From a checkpoint of a small transformer trained on Wikipedia.
Size: 12 layers, width 96, 3 heads of 32, MLP 384 squared ReLU, vocabulary 3883, 2.09M parameters.
Training: 82M tokens, 4992 steps.
Each number is 500 + 40 x the weight over its row's rms, rounded and kept within 0 to 999. Layers, rows and columns count from 0. Numbers have three digits each. The size before them is the row's rms in percent of the matrix's.

# layer 7 MLP up, 384x96, rms 0.117, rows 174-318, columns 0-95
091:519488487517528500478475547480487493521492530479486498570490460532491540544609443502511563503426500584542463481497530511498516604491457533551535504551516595477430455478501533560475481470540520493513527517476494515456478453400558469471441496430497519520438511441492536479537446498518422469
111:455506487389566475448477509491485446491529558514474579545509520564478526533533461510567484430473488588498495428478400481551485545460542492507516436450530503492464535513531460567518534502438491475473546533535575508454511466486531468442472486527491431485497500502510484467579482533493481455
117:559406495492569579467510493484448525481501518500497500451501494486505526561502521603519452588529531451474476465535431498526530495513471459515469490563459497492441494471475495500503491630530555525473426481552491436550501493483461507498394531493524508516451583512482487537467497505518524461
107:456560543520560483541452512437470468434541521463415487579476539510569544536492491434538526489557497536509450407515431461512393496488517434490515532501484510458523448507491472489579469460480511545488480516564559450487479507476499495482521515539483500545539526526578517455499479583503497505
123:532489465460603491538485535457432527482436511468495526501506529528525558476564448524564518521455520495553453424526452513546502461490528528532531443563497488448485504487453463497551542506583461499559507453455511525576479517508488428539526537455450522478430487473528518450489488587509422520
092:462456524453502491537484484517517518471530497559514528522477501511511538507483488450503489547544430531499508487490505453516580485445569527579566481551442559481506442424515532571541554488480532497494490441525521567498451525450448467441554569439464486428433538479543438460545484437481509459
096:422469483537520477504492521396539478517484502444463546522519399452526541574513504481480525606496401523512535442540491533555501571498461515494462453489472445498496500475489543505480511494498494519461516512493509519461470573488555496510484502462485523536526471469560491587514414600475460493
102:516532534493483557446467514465500514555547560493516492569514520508486444501485451545566498500549478494501535480512469584479483459524478503522534526423429441495483456457458500516495497480487410478442512399502504513501545600462478453551502507464496459546497528410532478536418501506592536473
088:558507507560520449497456457409443584493454463421529547505563456483539481484538517504521507507418526550485538524512518566500443514513535540497502532539527514531512484468498458494525487508456472640456502477495549565500538453531535465501411499520507502529465496404509491521512441495487447477
107:513543476503563514496469485418471498452507541424500534556603486535521502452497489473545487478428474515464539470532467446552420530534507553567536469506501491550490447459479473486529488519489502552504465426567543494557446553554552458492439487450517438506545513446526507529468541499449511430
105:515515536504468542517491479540425514492453553479517505466587494424519510506475501487497519527504488549516472488478458502588511525459468501517520416513457447427494504487508452607481547564553393518465518441533543558497417465493516496547519446416497491476452579523544512480477473500492541486
098:475548556516442482540469514525459515446581590471453481533527455506517502512474484527485533490451506507494463446541509483543521514564467501502580424596483509516530488483498484502442444589505503586528509535541517480507448548492478426477496459513538488465443497406422516458551515442528485495
085:485516481514476489477427523428522589453508524503425467501506547463500560475490447534502500468440488552527531465505474534535479490529461484526528470548507531523531506529475474494539420552545528499563473498522534447533426531495542498552522477529387530443521478508434409498523501508600426464
094:510488502460512470531471588517552511495488482480548511454475520562507517472549491480492541498538515531487467499533462595502459465505478462499548454506497557518540471378490437449473475539559453468554480436544532521534450524478458485506428442451519480597493512481595475585515477516516513450
089:483473513442502513527524468509559554536452507515452474530561475486542536490504480477564525483465475470511464423531488525568523510497548536514588497463513483535483539504511547523472517534525421509474460432570594489541585521501506497435505572466522426410496472465531487449434535451485518437
097:479521480504490499487565556525544516512529466527543561478448516479457462516527512509603482471528461535473500452477413528558549495470580504567502500473504487464496458462412552434538487573599486458536468521424523454511470505420469454487427508563461512553522491501527478497483485505542528472
111:567487539516543476479493555451453591497482517429518471503528520580581505519524506493487588540433539553510538508478509517503452517449471533533465562496496498519464438449406471460467458476428482542505427499535529493524473513467558478552431482513508535538503563429496489511533440478465496460
080:555512531451476509506483529532468508526517489545522586465458453557436461522587561565556504507530447507462466433481445523453468523451528477520486433463527478475414479396457527470534539536466443541464508519518481475543576492503555484535464494523499447506584503442477495484503509513480565505
094:506545524438484486563506525503500495546497549501480556576468523528491495502567471514512462511336496525502503494491523559498482589573549444467466529498476502547461508503524504430502475496457477542483467470505500494529484478474576528465480484441444576460489504453437476568537479481504593473
094:500418557539480516590525467468480526455535539453485485556571541493534472526527467460511448595448454456496519470489497432488442516564455551472459499460432453562502495557510534564504426533511536530508516408554523468487488459468503537465538522547480502437503496542514482463515478545553501487
098:558541462479515595493468548461482512441544508489437499518454510547500531518557506508522445521496517526451574416525445454480428559469448527497483538501464538568478502509516471509548505498425541469460491513504559427504546519572532428504476558435503434517528500418459474510502495480532509440
097:468532531511523541501533491454424582462520471490528455523498503542465471502536473479505545549484515456549562506416506581551477481461423555468531477442495496490496570487435495474507475583472449582477503472521498483480556455505514434532437464419543534510459562487507460578537491507504506448
109:496491517500596508512540579545526528532502515476456510584523528481509514447565505474531481484528453552492500479555506506481494518484565483502472515492452488460440504493436455471584530539499492432530486409595479451437502526518445517465592521467462587454471488468456434505518465497470453525
104:493520581448478440533568512534536592499504519509506557502508492431500564481534463474512458489488502495487568517499494560482497513454539447477453489547470482429477380498499485524428525506459432436554496473500497548445521530490563518552455502439440500501488470437459510511561446564490528503
107:512537511469605521487428512433456471513492564453514533536557513554495517471486545513537484484557480551498495468557443553503492562506503411525479527478504436485485511567497431496526511587463453536462498433452489548566491546466459480485447478486456545497501568521550469508517505560567449508
102:533452528423520530480500484513545499506523518524502475495552480486432434624494460496533507497482503458531479481473550549512564479514526518470424447531450490448533402498456458516580545467555480476483598438590506513493479539465528446455472492472476465452481547483565451494515518511517486504
110:522459474512523538510523482528419499543488534468564529454527552485495467513483504527550534475530455568480484493440507470546502546471483464433484478580507516486518420522488501539543545506532523584492471451575531591444516545469509462460489508435462468446565541470464457521569446499491476402
103:576544560587497509551448465514506519484446533499492488451492566473537554502554491517499470538521435550487523536450464506513498498407535408525478538454493475502520473463482517433471489540490494497502442481573544557552478522468530531426540568480462435500484540554550498559507444484489515427
103:483451474431552536516543472526545550524510480479599484510517556497526510578518524491502568511522488478452469440513467463517538504541499530495527484466505516515522465487463519490445543467440485521530447469506572413486582500542482428428496457494493435465533587485459480481545499546599468556
077:553466503477465538481520553478496485497433502432530398489436507494545473473551528545497483542427575511510574504497521429518455511503478459537481456477464442489492563477488434480570525582524541535511435572483593477498512499540521492414521576504518505515486453494493475511454449525499506460
108:418479531525481495450459496492516542466500596488484483494583496491525511493530509504578487509471491499491525523477507555547461542516481538531515482449468549483506479523504520401492475474464563564519471434561486516539529386547538477579484516511467476473564533502435417517597464463505459495
099:468488463447515503529536547504602508512473526503554489456464512518494571497583449469530502526426563495522438545532462558513499503468597469442561490532449514513498485433460406495470530580534482521515481511495569531550440515516521483528441526459416487502533496499544518447555506472483489509
098:486572514486500506490501600538504510548501517454451553510494540516524453489581507481592560536481469547526507427471476534501483460471448470477481438454442484456496466464410431505448493491458450547546538521479544574543423547495498477516521535467485463520497453493537502497554420522478542548
096:540542491513501489534512534526507488517477522435497454432502449536513484499540445465511508509487521488462497518511475495536566416494509477577548491500517501404486511479473436456527548561603540596498477510436532523423436519517458461542515591539540543478424548453495511538437482512517493466
101:581493605461505529505486522506574535565462485490425473512576500451520562524522522531532528504415495494525482487527483557501532540530565481499518503535467423452472384515537465522489529496444498473574551501531496477466506463430520474472481557493446505432475455512516518437515472537511540535
104:452511513474526506481528530480524584529475556513465475460522559580534565487494489478519418499530488532528574522457468498491510465442538438461451513517472505470436466485450489533464429480476415488497559402471506493532501557559467526526531555546468473467493472484539387502546470523493562510
096:592528531408504494504501499510471502495468454448509488483523502536543472571512480538506434480574439508528535452518435577541446465485518535600453552543483424480502528445531499524520466529542481499448469509493502459543469452450529450546549436489502521493483585420454494509474490503489440476
101:474518507500542572553592582474525489494456482474423485507499547500502484521486472503530524492532453482442435453541476476527502513474470531545536430487460503503493504456522553568526479537569503449467532496579620509530485498543465417479547558517489470490415487484449517429472540466526504469
109:512532482487542548488517624488478516503513486499471528502550575486521542542484511478557519544439483467568555440574433529514466435479513498480483519546486494502517477513432421469539441554459524477423501456479513510557511523474554500527547495429517544532450581431494475500503481461506469425
091:549514494510584605473520506427508486514488515478512457505532523598474479487490519461538538584541515497484516495502513539517504494493525435508471450520473485409418505543485507500511461493469531574416426543491506509454548435455523515475467478506502461552460484477519486577542489524564582440
091:445458471446482554476534487469487518522574519444401493458514487543498468577528534492506567499513513522478560479476478468589456530478486516510514426495395556489516470534489492543493519495495429528501519436444497499476422458546473527544543487466453483460498540537483494532554518411496415519
105:455489505472548530494509471541485489455434522504505505462484506457478459523560413500528502573477491548578525505496487524514536513443547479483488488560467421499526484541448527406518501479519580511446511443476585563523454522436556458575463497444496524486528502526477468478519481517476447385
101:454461539450507450551505493507474476504490507411537560532554490557480571509480503571491495529416463583483479510533513431545512500445540506489529479519507465422461511564426522543506531560485452524490525466465500530537488448573499539530520520525485440439540451478446472442520512507562454431
092:451527506526497558518534499441437507489517433453501450455488540469518412580483514525500562518527435482491481526502444525540507546519461506485564505531530451551547472543459512498494520570530472484427483523513517508505540557533543448493474510475426517432416564472487491533428439423516506429
093:552466540490507399496439591416473529465493592516507509618521504430398475534486501483508465547467429467438502516486487568515522510482446476538528529500514538440490494471522509499533501498564508497524506451527502508559493537490583528543466489490554458469464491519552487541481450515476490476
087:469510554501534469563503495388466511529509542437439515562478505480499434553527428575502540494485507512446539543447494498454508460533495498501540539470482443495512466522459545492493498482580505508457439527477504461415502516544568396461495466570496481506542510470569449439517513555486485516
112:438538524518513539488515508555501519522501469477525494490487495489470499526542505485576514437464494528449467449534457553508448506471499479504475551480433445439491541589474426466458472569475444517490604461462522426499451578592475468461486528403444532508478522532475503522522475492529440516
102:460518507526544504589538489459482521426478487493471494489556565582474488529515481487513512487585430481560538473489511516442516477559542537540516516572497467533462503511460476505458547490444512521546562434558503499464420531540531507483508514476420480529568508454453509439595465554489502549
096:552534524475440434537495506462503509537546518489524460543537547493569452490527524534495463516542422487563476397524519548479499481526551523428475427565445553471525498468493470515517445479523517520500458495541535575556454429472546391469559487466492485492502566470484516514525460481552479477
106:482394584476524437532525542487440543454489541513497500480472421521527522500511545493521524489550492564497513490489458571575526468417479469528457471478481492421554499513463548569426505548499497497548509441510503458494558559470431500516491554501513468448467499492511502475599479549513475457
095:472437534543563534474498528428504506443522477448437522487519525551506522569543463504467470546495524560532457433514524536510494562454460451501499460496513449553505500417551482578485481535573485458586509512463503478550497494408492473518480438451503513535473534517493474458552509606498492455
114:488482511480489503498557487515513559492491562461428472523546548571416515488551497461517543473504448517528461478480484465520546526514490430508479426554439478518531499496480561531504494455477450508470507498502509489437541547409555496552576550462436419423545428563491438505506529555510492510
098:477536518492526466513562549476488534488532527503433495498500490538474429580469488573482434553556519422492472422473556559485457470563490452521487505462425558479405483487525518449527555535531532554447488497536511581547526449562473465452460550537477493453472502521514519526547465502492476515
096:514461586502565480505487518433567513483480467436439520538499481519523501543479512502527442550432503465451514458526454537469473512490536520511538466510464566525471431546497549540526468571511538484488477434498539482597480509553524529488487475491506423465449613525501488543470446559482436547
093:444526521426531516489536489547465470493499472393421523478562505468444532527512404575517584526419525542460498537492500519554472443498517515533473487500531500471491493521474443475432535488480512566511492480477504539546455555490456521469442540529471494507454561441526460475493585519518525435
108:517439470470555420537499517538545515488540502471527445513545512469521499521521445475556521488522498601509478486459483473563497374499569540530434520493491508474519484465523524453456560495550539567521449516543519481514510490510531415446501523525471503503458501477408436478513534435495539418
092:553548498520533499557473466485486514455427533444520448469561460506521512551502492480523437493544474498465465474523512469522432522498554509490429523497553523496509488498496440510520551592492497468543388557545553539479590471576510444479560560520450452486504463416463516503466552477491508483
089:520470616505500468486530488501502530527429517478543528485518464535539515554520519499549551543544438611490459452523398584521498456511448551459483475485497448434485519502524414539536524464499444484562489467446516492540499569458515527551456511552505447523539484500475468502488478451486526467
106:491519481441462504566503534455425567503557518517577443478513491473432500514498422507600508456451493453470578470519432520557552450505497533578550480514479504509449536456510476485524426504522511499499515519484597471545531500492450459542539444525514499488505451524494420482507442504534522464
107:436516490462559516581500545526469533454557507472418538508484577535510470553474484516518525448537440500502489461481433465518546532530519465454493548545502469529420547502473487529522486547489459466467501478531513496516478524580444512488497521483437498562475530424487363474583500494465538507
101:491529471461489538505473547475455498437426510383459538545528531535557495486506498527550511545524464514547450424548452479589462566489558466456544450513433497531484471535508449531490542513519532464482473512488537524549498577583480498487487546495529446512501457538472499506502525478509465388
083:566482504541502517564499478517482477535522546482555478413540477498512463530508487468585461501555484516559464542490467499595499546511514476486450462451395527471449483494485533563479427498497553529499478547514559476430499483452502471457445587503484467481490506441517457485472476434551585528
080:476434519528574475467417556523495445564501542506486409459527474464544549508524422450602552495480439516524526521402522537534515491529496460493453442445491523499505480522507521520524538460530508532495446512441526516540498460498520484507514460536480451507507478518505379560467520502540548540
100:464498530468493483484517520552445531479506487467483467506571526539536406589540553526517490499444518507521547469516511564481499490558609447567486448454436473502508478457483468419441483500495543542546529523506482562458509403461539475484497553494492446470519524530501504507546449473478409529
094:503430469478488526527436512484554514538406551522553434473479484549461496450566484535499463510498488469477478438525517612556561531508538550484541437491491525410468462503511523479539462548513505575505476491429567530512493471485486497530502465460495469434506519548429469505570529446483525539
104:484475536507481540575526515473514495462477554472478445506528509519552468505450501575510494533475471441480522512533472551610464474547412519458530406546470482515540495543457506490457465482509518515475467423467519465553428506497462479488414456478479496545504544472430534465588477481549496428
083:415558496435530455508465519497470560489498461432428454551575463563436560525566541570466541535418503531482480532513472468455453473547472499524516465507520519465503460527515487499475519497446504570476477514429511524531451470516536440496466484542458503489569590433478546513525488530526481507
094:488540531401518497505516460504422541524468459429502525552562533479506507492496476557502556522387478554448468490483514585548494531528564530464478485525478438481510494455497450510471571529515412581529510519459510518490535493524530451445484501531467520540479486461542515472471495521526516385
104:510514496494554498540530507501513509551547485432495481549526469526469570549526481487506461475552469475555446505419388473506463540550515412517464490500455503485507521426529437545496495554448510523508505475513520462498437474499537471525519427517528444425523491385536508487549564507577525486
119:559497507504548505473512569521490521487485494457531542564478454622485434509472487551528477468457399539505571482474503521491523539529552464508530453473451513530515510450483466535556477538510489472564511444501532466458401531435467468429513554479478499526473456505466517490536458438583525466
070:459429495536497443497475487500492490546562561509474449508488396543570565487470559467506469536521548489523463521453487515557512419511508516470463512517525479431502465556402485495474500486522446549543537469494490495463486470437511433493510573585494508498534456480553518500512403528442548496
089:543551523458493483584428535501425517505543518504533467542509450486443487468517524509498478570439522564555530487463476535463497484516500501477524477513508545471520457512439543475552473483499519529505529514490491581554523433479524392543458502454475522467473491544427455607497470519490393532
104:522509524444535551554512533480449552512495501499511386515528551592465539614506491563528506504434491562465515477479509476566558529485435515499508492460543529557532498424472543471443521456468465471511533494566527467447442434433513494501469512481503502472464443516475465462533509479499560483
096:458564541441550529577605509498435517481556538534585495554508455495413492522526496565497544487508505514479489505514475522462480528507472416482493444478445485513538462476491458496498434456486480507466416519553547447456482509483529494434509495496498513509594435540544519467508443537485451542
104:526518513553463522464518550518499477492517604487555485517460509480432516502575438502551439529486490538537472516600504492513575474443565429455453501454461492490446503458422429456495441474471443492476521481514534521434524517553489511413474521522525499534512554483503521515528441452557468494
089:503528501501522513487515537418408557505488480498517522431536528499489531562474522496469511591541502509639592506485528497484510552466501537435482529561509424537483480435463517512462507492554503514526425495453486545495501451474530393546511486470470518481439529512466499472507485535516534561
092:427443520445496540542511510497449552474513475460421478503533480532562410516478488527502533532491447565481576474452470488504486459530452500526539461524501469524493517578487539522544525481494439475477492546500484532512447507624500489531519509486426445560454481564434493537492509516605487480
096:520448508451474509533511472474545487549475556521588487483503405524494476533545501513479520478494508457473491433567509502552509559530486438496497487547429546459527489524520498520437478489504495459597459503468592552513504536463441494453457564539505417537411560450500478493493540548525548469
101:551506458458534542529535502482573488511555541454528456514448520545456555513518491580508493626514513490520578478559496487521475479486530445467522526541449517516418530433462504415542522567499531575462527536496486534440493484515523492452559486497491437516458555517506488525491508487540499409
097:460524529481531454541379493540467510559528527502552487490545555571525559569521481551524442533440421510504498514526479488470439502510542531465421518500486495408492489486484473456473508546455491458477518495568503436552523509526523503461551529442454524482541505405504501466542506479460445554
116:516457490482583543592486510456440482520485500451533469546540481475537457515487501516481440555437524493509548486494518557536552451527472514472525386500495547473489490520419531486460533459527456511548534490438509459531567464507581430475544510430448473473501589488465497507528492502564527467
087:545476493521512479522489470545508508490580499454579450512556447450543428564530475533530459498524511521492567484455501448493475504531531573501477476436464491508453473520493565491394433474506544522472443478518540582474550540530498457526478540501473529535547508517414505511558451467513528412
095:452473499449527462458468488450511545461415539443479429480499514484457441557502515570575483478459518503495450530518518487519520437536551481493524445540524591433535483478467492539447512488493500551482513463519581529604455467528527495566495507523491539471541591517512525455470442497507438524
094:493472538567510580544575467502554483500490494489536530429579458539489469525489491525524484519543462594521531476496503513502499536572483477533499463484365492471510471495518438509462475475522405585468566414500510518487458512495523502505551506489491493499492579495501493442581538473523543505
111:446514488476517529505539447517482589500480484427546520496477435471480518527561489588570482444538535506548511462500397555506522398478449491518538493462480542425441511483495533546513518462526527462532475579478534553499518545482505518495436538531448479481462586500502486550486501439529533503
103:535525482551486524562466532457516498480530580481583539470514497443470522485502534515512487588497490463496491518483491475550481569422486544607508486542439467491408509479476434547570595511489508465444477485524527533431486461501555489478483488471497500449447532503539463486490566457534560466
095:509490458503618521488533526499453567471511536519518514450452538455439475500515511449492531531511515528482491510495437591490460516516530531470517508547439557445440512476485565519451419521495520499515502529460545506454442565538437451514537510513454531519467526454446423580458475550507569536
108:553482532442488513528538537502448551463475510508513554476509451494383402578483463505503491554553535416545497479508501466532519498497465512485533448604429489515368520471507454544484506558537499492480483428539534506470482521537563533479490514491518472495502555521506469505510487457545536484
090:528435520492481437476546507542494475482460488500539538553527504501492457483523493496589470457537527423482496461510482450492523509425437570520442505487457536525443500494468480491475528519474477469478556468582545550449491562512456409536478517556529463518422530514410474548596474540495546501
110:447501503440561472491449465519466557488451540458521555461487493519513476494530470491528540540472525573508533467478489573539428494417555469441438515493543448425512524524506471434476529476440482566515528430531574549549551563490531436451494515499454447539520457522512518530524483507474459441
099:490509599504501515500576497522437513474573518537487473478488451498497424558596535478475562501542479514535481451507543441498490525517493491484427509521479531502507478494430468518459519494454477518550401484571546507454495508459533411463539496439473470567483565432471540481524488540558528475
103:526488503507454580535482506500567486458518550487559467505542472432475522514503483486514471480483375507470522432451494474510421502526537566532499426483443450518543477484496537503504463517543447559477469511486530454531413480545478490524522451570482515550454486481511481578564557468523512413
088:507477485527569522503484538477454445548470511497428519469515473484510419532549485544531506544468448518495526440486516538508544488518455483538514452421476463489504446523454515404478492516580475546502485513461502487562571454514579439437461595439453408512526451491520494480459471497478525528
116:483535564489476527487457546530520470465511501498556482530521513477473453551545510562526515519498513512431488532516467563523447508487578441567455531527444491413457456480500457503509535578489460485508564486465503411552461527575473513456491542477383523473523569527462543471547487460533460474
089:528530561537513485557503531443408493436568470479518545529477493454481501626510507513500467461535432544543502495461475421482446564456455524509447503557522487472524485473500498537571543527459499489450540501513490517469428508535492541501542491496530518479519454461566450448553481549571563500
106:445440492517482551590473471466495551417480533477531499524549498475558448579546451520503422534541502497513494437514506416525524504464473473578517439436425461529506480466492533502451517513515426489440529445566503547522471526508466484501487516529479486509475494531555494512489531600512563457
102:532391516478552499526480591555535562538463476522536501528465453484503471561527515484481492469518461489496549501484494568553467484526500418502544490579412512451466508472502436513594518486504408498502496503524511552513494499557528479417554552480432463503434483469525510464533470463479474513
100:538525516496524532499517620484498496589596496484519552461487458559485465480550550568523524478515400511505421469593451513551516461424488476538480476479494486478485479461477503490523521518507533456548532514482498439443482483486480501514543565469478514483486574442439431544493448514511476507
085:535489551510514555498475518511472471434506496485533540426546475444535424542481515519507477471529547585510483485525477448547557385470458505498458479519433463481474490500519496550439555515578474474500556516509487516514515441476482454577475499511442486474448472479476500549547495583492613479
110:472502504461535540452543540455546525493493487488514484566507525517464551560529475526503465529473488514500486463511525442538534495467519492434477520466522531540517520448460546398526455461567566489520505518489558411457457518404477498436486566479490462495448491546375434474501484541541554484
105:516538477455509485546413512474470515457556588540575477587484499478474471461531494527524480523429525510602563502503458506538478528546449556519508525441508521449484478513472529497597410518502496516455494465457534554438551495480547445556503498467502502464466505452475484548577497491521473527
121:561528488460504542491542523483473644520523576442511543547525576523449489493506478515541544553433501540482505488495409521577505471474478515474544507496445516457491457521440458401525467507559504507505483517529528478471454484487571513528477492512411528483490525528462433507502455470498439482
111:553484545455544567533471480501463539439472545528518513479548495504491531549508499500486516522432433565405544433425486477560486498476519481523469548518515558408503528503504521489498543550505535572495561515473479524511506443452528444449500466435471480462518475503415467495495498588476579461
091:543543545469496486576503557501512526481537518529454420441454506449493440597563494492482531471568448486580453441527513520483532533538453444442461523486467514522496471509495494499464565487483563479574436434589520503508475476465510461519471449492482455500475537500476466559464529472504425524
104:478487525464495542479477542411545544465489542481595546499538475511406490472556491485521456548481512506489479467500477478491458469449594474520413534460399588489434520501479551503520507517489549512504507505602506462453479530505512530444512533522489486496494553540549459552487467444555462506
086:541529521479552568543562521555523501456531454473494529514534556554492434526484465563505549514488523463463453519554558492476547499543462545461514447404505473544517437542464527511522541482528437532520582488482503578504511545488470494504513536482420462430444534496483418508549538499541437516
098:534458482519508429556491524466397526514504496490523530508560478517526604518541386484523498479544459501585484510494517495513483472540530423498447516581470525466521492522498504549527501493477482480492468573475510554527465480532480509486593532486466462483440487443501478578475503508471558398
091:443525566514494473476494504491450468502528502490443485493549457539474524568509401482510545517579442521443566510531484506505450521486461464515463477538408503519482529454514518507494465482469502506375487584517572426485492492541599492452549499509486444514553486475505489504511490490572561525
105:470492514481514597526523541469542506536552526436521511533490543544477546489534516463561575497429568519543439529505482494570513552443479490430521430554472505470497461471461467511503441486549477542439544511483525561461508508469516530501449450408497514477486464454446474590480436514496536470
096:483516555503537378542472612521486554502425475480492470544531490517540519495523465585486485568495504522463476522567465503466454519447502491509563518467464460535419489489493513494492422589463558522523396493490500473606549527508547535508476486480483521511520501509518505536456476512509520500
092:538490483545492455503437488445474570502527570519468483484591519530550541459526446477504485603515487554498569505493458481507443531472442500456474456513471399511515546425484476511543425477468441501480495493509549483528449478470511531532538518524433443442507518538568490508554519548570523498
096:472498495497541411545522505423454496513505553469451524590551480536486535502496443464551508508377494514474495519484517486558488418564494514478474531522488464476489535488512496585477494568534531593499464413473529476557462497487529442486470551510514483517513538443531480452591520479497520470
106:435425548466499532544506468504486498524441608436526502493541423556547494481462523537490469534466439468485479428539435555554506520530496508406542423469474534481531511541453560478497516498484486544529554447471552474561539488529555456473526552479477434519475503498475516468556475465499523481
104:506510515458525489484535453479528499527525544512453451550527460470460460605479493459555421541503506486459438420475508461558544494550562479525472499527494567482509506538495482519490494496509530494487509386540547528530499574489535494497490614462479486476546603495472501417529469548508472465
101:407471472473590517489480564496423500510460592522422485600479419578496502452525507540519481478548473571537504508519459468538541471469454498473473522491494556527528500475538539454507513513507583512510485490493562489545474543471498491473518545472539486487486570460478476587498539536475468444
102:518517583547584514446512540435510538506485482439445515479491470456499506559474505515513505473474425525538582497567426503512446507482517432429537524465461443496462546460464461456539528504495526508524497486448479454502524542528533499436491531493468523533487556523530385447590531459514522488
112:552549552481440504494510522512506565513538500492547522501488478510479465577541441502548420477514472522430539476548508544495486534488532501490454494428409457497498493451494495497496487589434470454491528422538598512538473582488521437508435570492499548492519548501481516460475470534522520415
100:493529486399549464486530510547522496535476533436566499533623554518500538580477477523533537484407544534519478470514453512565501506586505471467494488560540380490452492517506460466457562518470522530522492502547543501469514493508537529482516576473482537458507519467520451455488465476485514530
105:510451523506527512482526557450424531542536560459494428476517439450582488469497522473580506504503486531490484522479448494512510429449447541518490537471517524501493477463493419521504452453465527512562471530548554490482547563500581463565494453438501489504408528440534520514536506530493543406
082:494457497473532527541544486537461475534457481529493484498540486580492499496504483520564409499531546486476427511508553502536511418513500503554501414452397509497503464485525521539468484472524511587551529552498538592477503488494487498547497595472470438473427528505462464559518486473552584491
103:592444491446525570505442461518520486549435528497517464518551547555512481499539471511501463533511472435536605462410527525504500557499531539468426498456492541436493433508503445468522533524512512501538465486477519539501493510480456440571547517435516591536461510508461512477567515522538457505
097:458546556535495504489522508484391524422465501499565460469568543512490551510575465465552506447474437507516465471494438552496437502495452504513564544534522448534537512524464458533478462467504436523517460456550471506517516552528459503465405476519467463519504511474548455437603488525531468506
097:538483510511497529527529482508460507545488510485485486525582452524479483559501411457510514533491484465576491478431496588537529509527514502490512441467410443500517513534487531539507432499569511578465519517491514490497469421476553486489518508442497421420449467498480453507554523449606565544
114:478471473484511502539564476481513606472475477414509522504506458474515496511531512618538411537556453542536540453507461537541564548502484470553447487449474513405420473508478491525523482466536505517541437559470522545487497505537556494527487511459401541491533528529506502526520519491550477464
108:507552515484484575478491514477517540577464493502506528480478517450417507500525524510576527527483518496498461535492490485582483507455565490455528495457504504508435460443480522481531436468467538497479507571482590499426515493476536475489523471474447537536449572444514489482526391490571538386
102:437537563516546444512505622545515544485533614526523530575492493499505506466484509492477462507518477436490526489532489494500551462429499481521568464471480515494508491488515478538464577503447553550474511524468497480481495477470539469466497435463495468496416498510445430496513512487642526509
098:425467506476566516525478489513531550532495505485526465493464471502496544564477545486513485485484490573535460509523445532528462491534501451493553567544462508507424360454539431443503453479467549550467518443536564466518477582532502533437497574569476510445499471486528484487489511479471460452
097:593528581458489553491467561517495521503423477490479445510528557482441515577489553536531531542457450476519516445568487551496512506463502488460503523456500467498510487511501483479441486517454482481565568427542496456618486508481502486459512544428526519492523478477495465483556424501477407470
094:483500482486535500484439602462461565442547516452443440543530574511463570507587471485463511491434511453495584520487498582498405522468520490499464526488528467522480512460479508481493523551481512559508471540501505457476532468538527462520515451461463482417441473510404494470473540492479510546
103:438530530508474520586525476499509544486541537521520440449521477502519517487554397525608440515437459534423489457545549501478443526480495415543512475479518512522400493478460473502495476449451572464506554535478533454547484502546515514499463533468505495460505502534489494483500426548579520503
103:448497503447502470516454511502497502528483467447569536460509460526499536447530414488567468539468457470447466493631515502578455437491564474522511449517464558513473490434506510512502541468495525455518478551455528471499496495536495429501579544472445489451407570480502489494525462514520533554
079:530461486486543570504505473468482481544530467516490454472529496500524501513504472453490477615546499559472562512482492490539525536509495361474475519499432461426513487478449448468502491521441531496484451551492537529501501478484608505441528527484467516523446507394524475508506536459589530548
105:501482560509506552471507504510499518502493470492534510485509462501505516469590442484574524473521503537517470464540508530553487441493507554420534442502443589446402533527486536497524515550469566456453551449567511495530471483463516484413560493459488459500484573531509533480468433455501415443
104:535463551461564545499501463518449508555476520463451552479483523506451523537497497508509585501529435492439588456574467544502467562483481492506478450491492475510476513525486509508432535516460445512446484504479522466514500560475471486457421563480486435417502508566558494458611426527517469513
102:564417570467558528524492502500513477544508550409543473440612524510533487476486468556504502500491474509461557496432510474536533468434558471468490496553447478443493574498445496481496516526497570485475515500520508471517465568485457454450514496551412477436474547473454541495527467546460495469
107:505494543497586470521457543435517557508528522507472482500514426493462516493483411495554463495443495509494523513447469533578486512498528477543479521493531539525519490464491445548392515556505526587499499519461541507500523453454621492460462457510421498459512502412420475513502536538527539501
101:492468532536520538529552522475463511486486529435507524615530496519501505490513507514465477566529491561512567503588476515505404539504462486478527439479480450493504507466486550424465507487504464472527523475463538458497465485577534502471521553442491428468484627470544541531504398505535521488
094:443525578487493437477552497531459534464514534476501517545537475481482487480464511473564432502514459527549526514393455488552506473480479461530476492534520479564525524490500482481542501507488462509477513450669522502576510513498523515438516565428533485447516483547537441436528461502540489542
097:466512526482535573470491526485484487516565509483543414464500481525500426455477554522542505488461519490553574433547472433526446522483503398432531448565489515444542442543505526459474473565470550496547491461508578448567488478471542505467502500470535490501518443525444514472571546478503471465
099:509499626556468498581530567497467491467569554486472518509510504542515604476491511505512480508438536468541555435461501497514479521511493511524533456494457551456485557548486441532492520488541435521532587437483472513472500423495551483505521499493509449465424547528487473545485401508475486519
105:504412558437550488522545495492501448515390549504563486444485505511444489558534525459504455463544525483491547475468546550525503567589480519523558515530457492498466450434474561526474471489476526545508486472601580472543473514526536508453499522455468506550490535501508443491518492505434500443
099:509505532456494492505421523462492442447470593487516458519499422536479556484568497501518473564454502500555510502529511505521440520458571492429504521590418541520474450523503511436587481463519573490443440503545537511477535468505547466454558518528499546502477421513509495458496488498454558518
076:553536512490518462531542577477433483447569486463481408543503517450556516506554490481521501511506572509523438541412492459491439511523501517502439561548490482511452425491440532478475504552481405589430502463488469477515508465493488448503440441445508495511517450484535494564511509519493535531
104:523482572495482529450545468508506528409477503506462497460507526498514494544521454523482533530569511507552487425523488561536587550466427478499547446442511419432524434501532497472541502585567508535496518427532524507468454528466503467486501463378493481470420527506505485496502480535480473470
091:490489506521517502494428520392475512489541559508531502465555448475502521502514497477470461548507433480482502515514497503506495475532430424548563485412421489466454512496415531506525543508506508538498534487562534460535431442451465524578525481577509539496482490532565438536498405550490542508